{"intermediate_size": 2304, "positions": "rope", "rope_theta": 656.0, "tie_word_embeddings": false, "parallel_block": false, "init": "uniform", "beta2": 0.99, "weight_decay": 0.0, "schedule": "wsd", "batch_tokens": [65536, 131072, 262144], "doc_mask": true, "max_steps": 12013}
Each number is 128 + 32 x the weight over the matrix's rms, rounded and kept within 0 to 255. Layers, rows and columns count from 0. Numbers have three digits each.

# up: layer 6 MLP up, 2304x768, rms 0.0381, rows 1430-1461, columns 0-95
# down: layer 6 MLP down (transposed), 2304x768, rms 0.028, rows 1430-1461, columns 0-95
up1430:151146144121119121073121134095136148168062116170205118096079132156100123166094163168156137121134135127150099126144112097123154112087092116171104111108119098062071098154107100148120118172162181136120136157143080155102082137179126127126131184151099129115146100126088173084102113114119139114
down1430:104110123158115132136083083157082134117163126197115141207163136175097102085159124114132126143150119098163118100123155167102111119172155103152131171065105129089118138104106125159171093096137134149159106116119122118154113138153141103158121113080133091161149075137095145164108191132169125135
up1431:161123139114207121094155170117138163144129171109112120142106129148138173130097157108122158138110158137158218049153113179129156188165176144137111092145107110089110129154136106120084151113085092134112129130136096092122107076125108141096133179153145099086099100104062143076100113102079115135
down1431:104092121088148101095108129149169190104129085154119084142124189150167120184089070169098147129161148099121121102163102118129076085085140103130122116141163163113128086102156096132130121127153114115162158157074090116077144154145138195128091159093122103135130110100088081132159149126146168084
up1432:129164094120141128169081118112109086111155129147120089219157160128131145167106101084135108066138177175094133125124107153117117125097161150094103159116175166129121105167102158125128132174165135111142142149089101090129117110100127114128099060142099060108103063162140129108124109093092114149
down1432:142095086121122111164160106125150113158089075162151106178081129085126111145136192085092091148114137122109128149104135143125142092146122138107135160165135112167123167092126175095127182103134123158077099147117132113141157154105116138170146058146160067132151046152110116133153191098171146145
up1433:117103162130098089107139147126194170109149145146119053114126114154134075085092092157200148142117164049141089159158118081151185147118148124093087119055147155127191170111168072184112153166118103116071072110163152082074064113128128097116143117185123159147118115082130091111127219128137117150
down1433:133123123141129068144115114150144063118139114069143154055151108155072099134118181120149115146143113184117145087187134092099116133177181050193127143114136169098143184113064167160114111150125118139153139173171089124144133107123093175124143092115147146144135096119149131204145099164121080079
up1434:133131141111178099166130165125116160140140142086113081091130175083134105143164168168123058130134051129110154066137152114112125124155086133087136120129201104141108175085170194115091132101109131108146151147126083174155138162172161164140111109124085162156140121116114126144163162192093158136
down1434:158127134165110174141097119069118157107130163158111125179150111133143077122130163088164103166114134108115085140138167156162134129113131121118144074160129054102089118073128135099139150079102158141164171090119144150138076148146130138120097222121150091123095123067061126093173137103078159167
up1435:108099075125136163076146065107163123169116145081100132134122109095186110137116150180173103144077088150158093182079086171127148087101124192137185173183155079081093110149162080127117139158147143090083144124179109142130045106094113141073154172128133106133104109132160217118193157099155149090
down1435:058147059144094158131043058170096092139166111159112177173137146131159150109140093115112088110123096056164133146129117138090139100078175130177119139109156124157152193144131159118097206133194124128138081161116081122063108159122068142153122131141162092152115091128113145149124119108134161177
up1436:108139169192189171093101148098085176143131207083099104088094139138150080065117145101125149134148125115145066163074130162168116168158136152162122076133125159141112081127129086051098141184130106167129175120108141098150148074086162163138056187081086167135152143152183103090204157112117114083
down1436:150122096189182143095152129165121152118076134097166113137141081148112095128106122093124155097100122060089103127108187115133133171144102151083097139150145149106160121123128102144199135105152134157084154077098145160104171127107125136225072133109151111077072150205107141104114134151156112114
up1437:133117184102145149153180135123116132183147086042110109184152121151145094149097144183124161115155111059160122111166083133135170071083082170133150176159162162070140104109134088124110113136125190113103097130057099146120067121075166120094128096116120159120168129117097111099058109178159109112
down1437:116131124102102141138131121123110120126141129080147139154111157144112075135122130191119183110156147116145122115150118135171123101175130106110147090111127163105167095130147165140129133149163072121061123135094135104126158170071113101075118092195129144150142108131104151113122140154116110089
up1438:102148125088135053139116101159189146143164173136158103123187173066092151133132167139112085159168114073141146120096160161147177070071108133160102163152140173118103151133112074138149076108167102097121143125184182141144166091118127178173070084108109108144150050068166169067048095144161128063
down1438:143162091135137164179133116158097192138043159153144153175156119111161110113128146131085134176104117138187126076106155112111076148105134137135160116108114138171127125160097154185152129098158103142099148150133124142128097104128163172183116125110110112136153168104149108090080168057162122087
up1439:092148135084151118164150087113129125135018160151167095116158090154149113139107141146151124096125122112188129127105126142103112098091130138175103124183154184126145151147140089157119083123116132144159103053137101189164107129143101118086057151104095093139110116128142187173178180142177133063
down1439:141112126117146111094158187159156173156207110094109153120104193155114104108118107123123122155129171160085163131179122083140129146140122128118089118045085105086085143126122166150113180153154080134094191171103126136082160143132174171158148114162155214072106148109162118083131095116120102132
up1440:143120157086117101117110172088121132120137127150137084139103139108113165149148147142119098121123092178131123131170126138140122116151097084119149136084162197162154085110122106094128109094138126127142172092082075144077114107134128202095066139174156122116151136091134100143128090056156164118
down1440:124155086119095124131119093132206080137123136113100128051168110144126074094168139102097133095139123078101118137125063130108136158086139124076073150183123068112090149150109105158133097130140159138099130166163156116129157145144123074139087123101123136059167172156134104071133166131136130178
up1441:121155079120140131186102111140110144142150120093230107180128075134168103120106098113159115114156109081150132148142131099188181100121089241105136103094141076086135099140043117102124151146148147177112173136150110127064097122188153132147119102126137115099179107102064118079119145166112132128
down1441:131075113105100095133135076138162146143091152140157135140101110189120118193083145137162158147148141117125143147090121090100106134131154131164052151151122060167152111139169158067137142145131048164147100150157077091145064135107118060136143145137107129084123126200191146189150151135122107186
up1442:128114117105112086093125129068113182098160130124147053149050151153142122122146158156123112119157120120130105044117141135136138122102095130125116138103100132114099110143115197092057112081148151133123091107124105156113133130119191120160119171144158188112074108138078220083081180152163174080
down1442:169037185098127138119063129141143152162158084165124176070115134138118176170112139085176121182141139129079106176119124145128163151150142122123142171160096150133083089167131127121073034125157092078114097171122119110104133099116115206095171124112168142160200136096079140117111155127187158114
up1443:130121132142124139194157118087066130102092180136161133148161116152116121177119157096146118144125118140090157155106124118213172102078129164101106177138094119122157156159178088169127073165086109191135127106145124146173119113118125135112099086110074136149111161154186135138118129087174142151
down1443:144107110060142098146110105121133141159176181152142152057066164181165056171134118216122105124124122111155145150114147174150126146155102094135157158111130145187168195100079110099127139107082072136109122091136123050154137132099172163077142092101140205126135127108092108142089107100132079171
up1444:135121122107141115171113172104121121215114171095103114082133131110092147162117141149115123158069110087138112078108128146167105171088109107079159089132172135131123156156143150139151095095118054101115164103144111104145137154140126166102181113112113129124112165136079103176095139188087168171
down1444:175147089136145124083168070145141168108111158124115167103155144166154074149096175148160162116108154172123106151119137149132136114054154127037147157143145104104114096124193156129116104076138120140175164146125106065124123165108126111140111153113126132150188139143097127116136157127113147163
up1445:169120215142097129126131101145151101104104122055126132114147155113127174112053125143167118160142114188155093105090162071185145145184110133139113154113102108078080169135085164107069139158154137132139096140140143171181089114198084129225057168130164103141094136100126107188144181103165189091
down1445:124142105050117093081121105098159122087138119134088126181150112161158195148099145199106113151114105111168116095130110160143167181077148118154143130076189172093111166169106135164125177109173134216136087127112226164114156131166152117136103151156143134136118139197099091065178076064135133122
up1446:126100175093102127111123184168179126115127163146094092176143141139129155163125093149155074132092159145154119123162145109116151139169144143103109181143083168167118066111109128147112062100162065128075131115155097150121136082092112141114080093180187112053121110183160093155160138094104097106
down1446:109142104149075066110128159160171157138133209166089136090148163074144105132073143188114067122147147092148123129090173102179139087132129168122179129159164121089134085167138091150171144143157086119060121168141093115131140149126161179100188143096123167105166156111144159133195105135143147126
up1447:098085158133167204104110152109112119121160209151215085157077088126121163089138066145116104081128089184088129146104096146114095181102096154086108119068139147135105200093154109114110142150099110110108122108067162187103113047078151114126147113140152159157113136138129179089085162163107141164
down1447:115169121076157103151134166141107075131126102109228128152149126078161126156142155091146153157090209136064148082084156107080073066142170073106128131107167137128193175119137116182090120161144134052163131159134122167175086085072100202205107106057216188090102085141098143096129172166192083165
up1448:163124116167156149124116128163139132171110109119127100105160098145120141116133173146061134097101109159119104145083110151088133159158128126160157164152113170064125148156123176142048096100156093115099134118110141144112144135145133141187140154155111175113124068119143119145121111091160122062
down1448:110127117164154123123152155163104128127103070136141101157139103158135143150176118119155087100117112119147104086159167154166122107106135133124166115138088084105137116078127104144109118109127127116118146145112143102160179112080099086101126135099166136144143172117142162079149135162103126184
up1449:150141121143173127074168118117135101134115100077172100148090163083129116130124149171179112179152150141052162103125058122126170120083149169112130112072084105157135073110124160163099106121139143111139081097087151140115137045114176155084168125171161130123175103137134174142158179163144118169
down1449:120157140088158092119115098134131090141124201115112174143123132126093148076126180121173074175144075129082175097131177095128187096125123148123146139098098143184071090133137158115152107133187113124149088116103120098141117154184118141112121105088141112155134111117150160136111184127142096111
up1450:156120164116189087130110129125083127108100148129186128120123128115142107092107183107165081176172144119147160094162127140120112147095106089166128120112136138088119137121173186133121134143131048106098149039150125088135085127138114158169093114139132161122177089097125126086163131114118133095
down1450:125105142115150105104114162143112102144129141155084123159127147123137121135146055152091100152103100125163083160058084100110168156136158123125091167113107181086078109152121110130151088127174129112160175135165177165122066075188112130077129138175140131090170173089118123162197157128132143161
up1451:167140091079141090143175070152086133128083124070076150165132185060119127076126141185144127076182133127103115147143140060162090164154137105146139110161135109119169127146123110127153110207111125100133120137121097102145149146150113138115178162216161161081124094127115158091145135114131071126
down1451:113113069211180080059079159119112116121103176102126111121148140111124098170162104107165140144119104121095193106141157156108097131121150114084095124114113131086167146093045095117129144122137120103168155114113132151142154128122095160145097192169103083166125154082150091135112085144166148143
up1452:133153092105174113077119103128179151134152097154166150089131134066101104148073113181142150171171114098107096166138124127157121105188113123125111104134105147125124173129128112111136041114079084142116112128114205143111106116132163152128146139235090029119122165130164134129169112212161107154
down1452:119121128150128136152123169119131128130124123110132104113195116162139094203094090122110100193185152160157103107125123153123129125120157148113141127077115131074133164127135089149158148157084177144181104109092065133133122154152147153164201136171147142109128096143080128127121113111124139131
up1453:170128149143112100155124092080116098166102099108144126116174134135119169140113129206184051108158133046134079142180114133178106093080112169096166130070134184113109134166110151087126106104094072083136133108140070120119109131134129096121097132161094146120143138176178150129089158100181090140
down1453:161099117142161116098181093162183077137168127132076132069122096161078123131100129120093178118166198133147116130149102147109108093142083152139096095134190134122143146148129134121144117179141164083138130202095122140144120088127115060084105172115150130171104171140103166183133117195128140145
up1454:101070169096087160166134121133095133111150166108124123162107138131154148162138183147150164139130032107117076151160133135163117117127106158050116130139133126094124113175176115106073066145117125125114074118157148134107125133129157112127124136152114150132084109136095111135116106088141096148
down1454:160117176179113140179164102162172139113118117183110123159125155099149134140153115112120128101105120121135146106126120128148126124072131096084134141076120122152122135091099161103079156180128091113132141118127160138123150144141092094110061134100147128162202121133142137133192121182079111130
up1455:118087189182118161096123091114117203152152086117114105132095071133126104112113112128180145173160160117142068156112107154097108150093186155082081147091099148172142118156176108057110096132175138067142161092154185103129126144171182125146089122125125164084170163128148111087089173152170113154
down1455:155131146105113106162103159095122131098112177131084113145125152138188131122145175083156133147151140097147108076084144123140116137167143113154064152165076173123178162083080181120110153122162098158132071093124137088079101165106113114111111142141160128073089088135098126115077145136168149156
up1456:100088129137131177081127124068213165131080132163117109159099041067188064111071158088165188136159152128154184090164150064155143128103129097169127088119110145164064141129075182119182179148155081135089127121122136097139082124178107101125144074116057124072122202081140187100115166120120125127
down1456:153113167108190130143156128078118144127053255119104193121128099171133083096190095108112113159173114140171128159141182136187114159166105145145173124157071140112159132023140152150110079094171123129069156126169131117172111066090114135064184118127125129077074140106137184128095161126097070061
up1457:159116132092120105095135168124174103170123154136209113131125127116144160141117092146173090083127153125163130157140118144101149078126089163037197109171106090153155091138067124196152119141131150124114155152128111153158120135157095133089080104086101127122175142123152181174116181144093125068
down1457:078103160138067067086119153115192119172201190118106129103118195157113154155141091160146090077144140084128121193087154205104163107197127168115082110097108093115165114142115159145102123185125159168127153127072114189161065156134106164100159085135105106107192109094157171117124150103134111194
up1458:120051187064110174155125100051092127127145181105101155155145079162156146144099175165173059112143120102196089076084124145178094078183132128110123129148156142146113155101146126117162131147150135107106167131141130156136168149106112171109133139120125091120103126139108171118150107144101148109
down1458:145160110141092235087128107076127139149186100130120129176142067131141074095120137120145096110110087135172136105150153154194096116149117109098152068144136116139151108096172185155155064162101091130200090135204077132128160067107067103127118132100106171050068146138088220121187093178102061093
up1459:200093186119141098108107127129119117174121183143158121122170147133117127174155154153167134142131133093086123123100075182088166103139165170083098084125133132138053127169087192125058125187066090088068147151154162122139094142166129134140106184127168123150135144148161118095126141112185114145
down1459:104198161149100123154158051199137158109135133121155105117147098146093193158112144143169158138181121108054111133163127114170141081097128135206141160142135117144077125082110122154170105145190136107122140103111101185127167153160062138169133099137080118177166110184135101098113138175101098115
up1460:127096153166119160113110150100133206106060108065169141148183118046136104081124118135179125080039146111082050145169114112166120130145095109111052200118130114137097134110087137132152090153146161127149145161109104202099149100191116148159129118129224072127114128094164176123123089119183113112
down1460:155158189138139120202206108095125128089180161122118115196128137083123180131101091114149078153130169096120174094166162105163094203093186129080121133147091090091101125149151117142127099186132120148131130131143093064152145135112113149185164177093152082146108141120164162121164142065129129138
up1461:084158101088157091143123097138131164186116159096139093142112147148144143095112129142151120092135097091158124193103118107129164090147135179149137129133094101135086122158163110165159126150068152145077095163157147057101073117132178102111107102191114175097133099086143108144094193134125173099
down1461:090117049102177120145100133108123143082158082056070149156121116132078152164147106071086109164168115146149112107141155123084183147124106072120080118159159141126146125148170132134107145179098103102134085095160138129099132073127071077142135065082182124086149109101108166167098041142041143102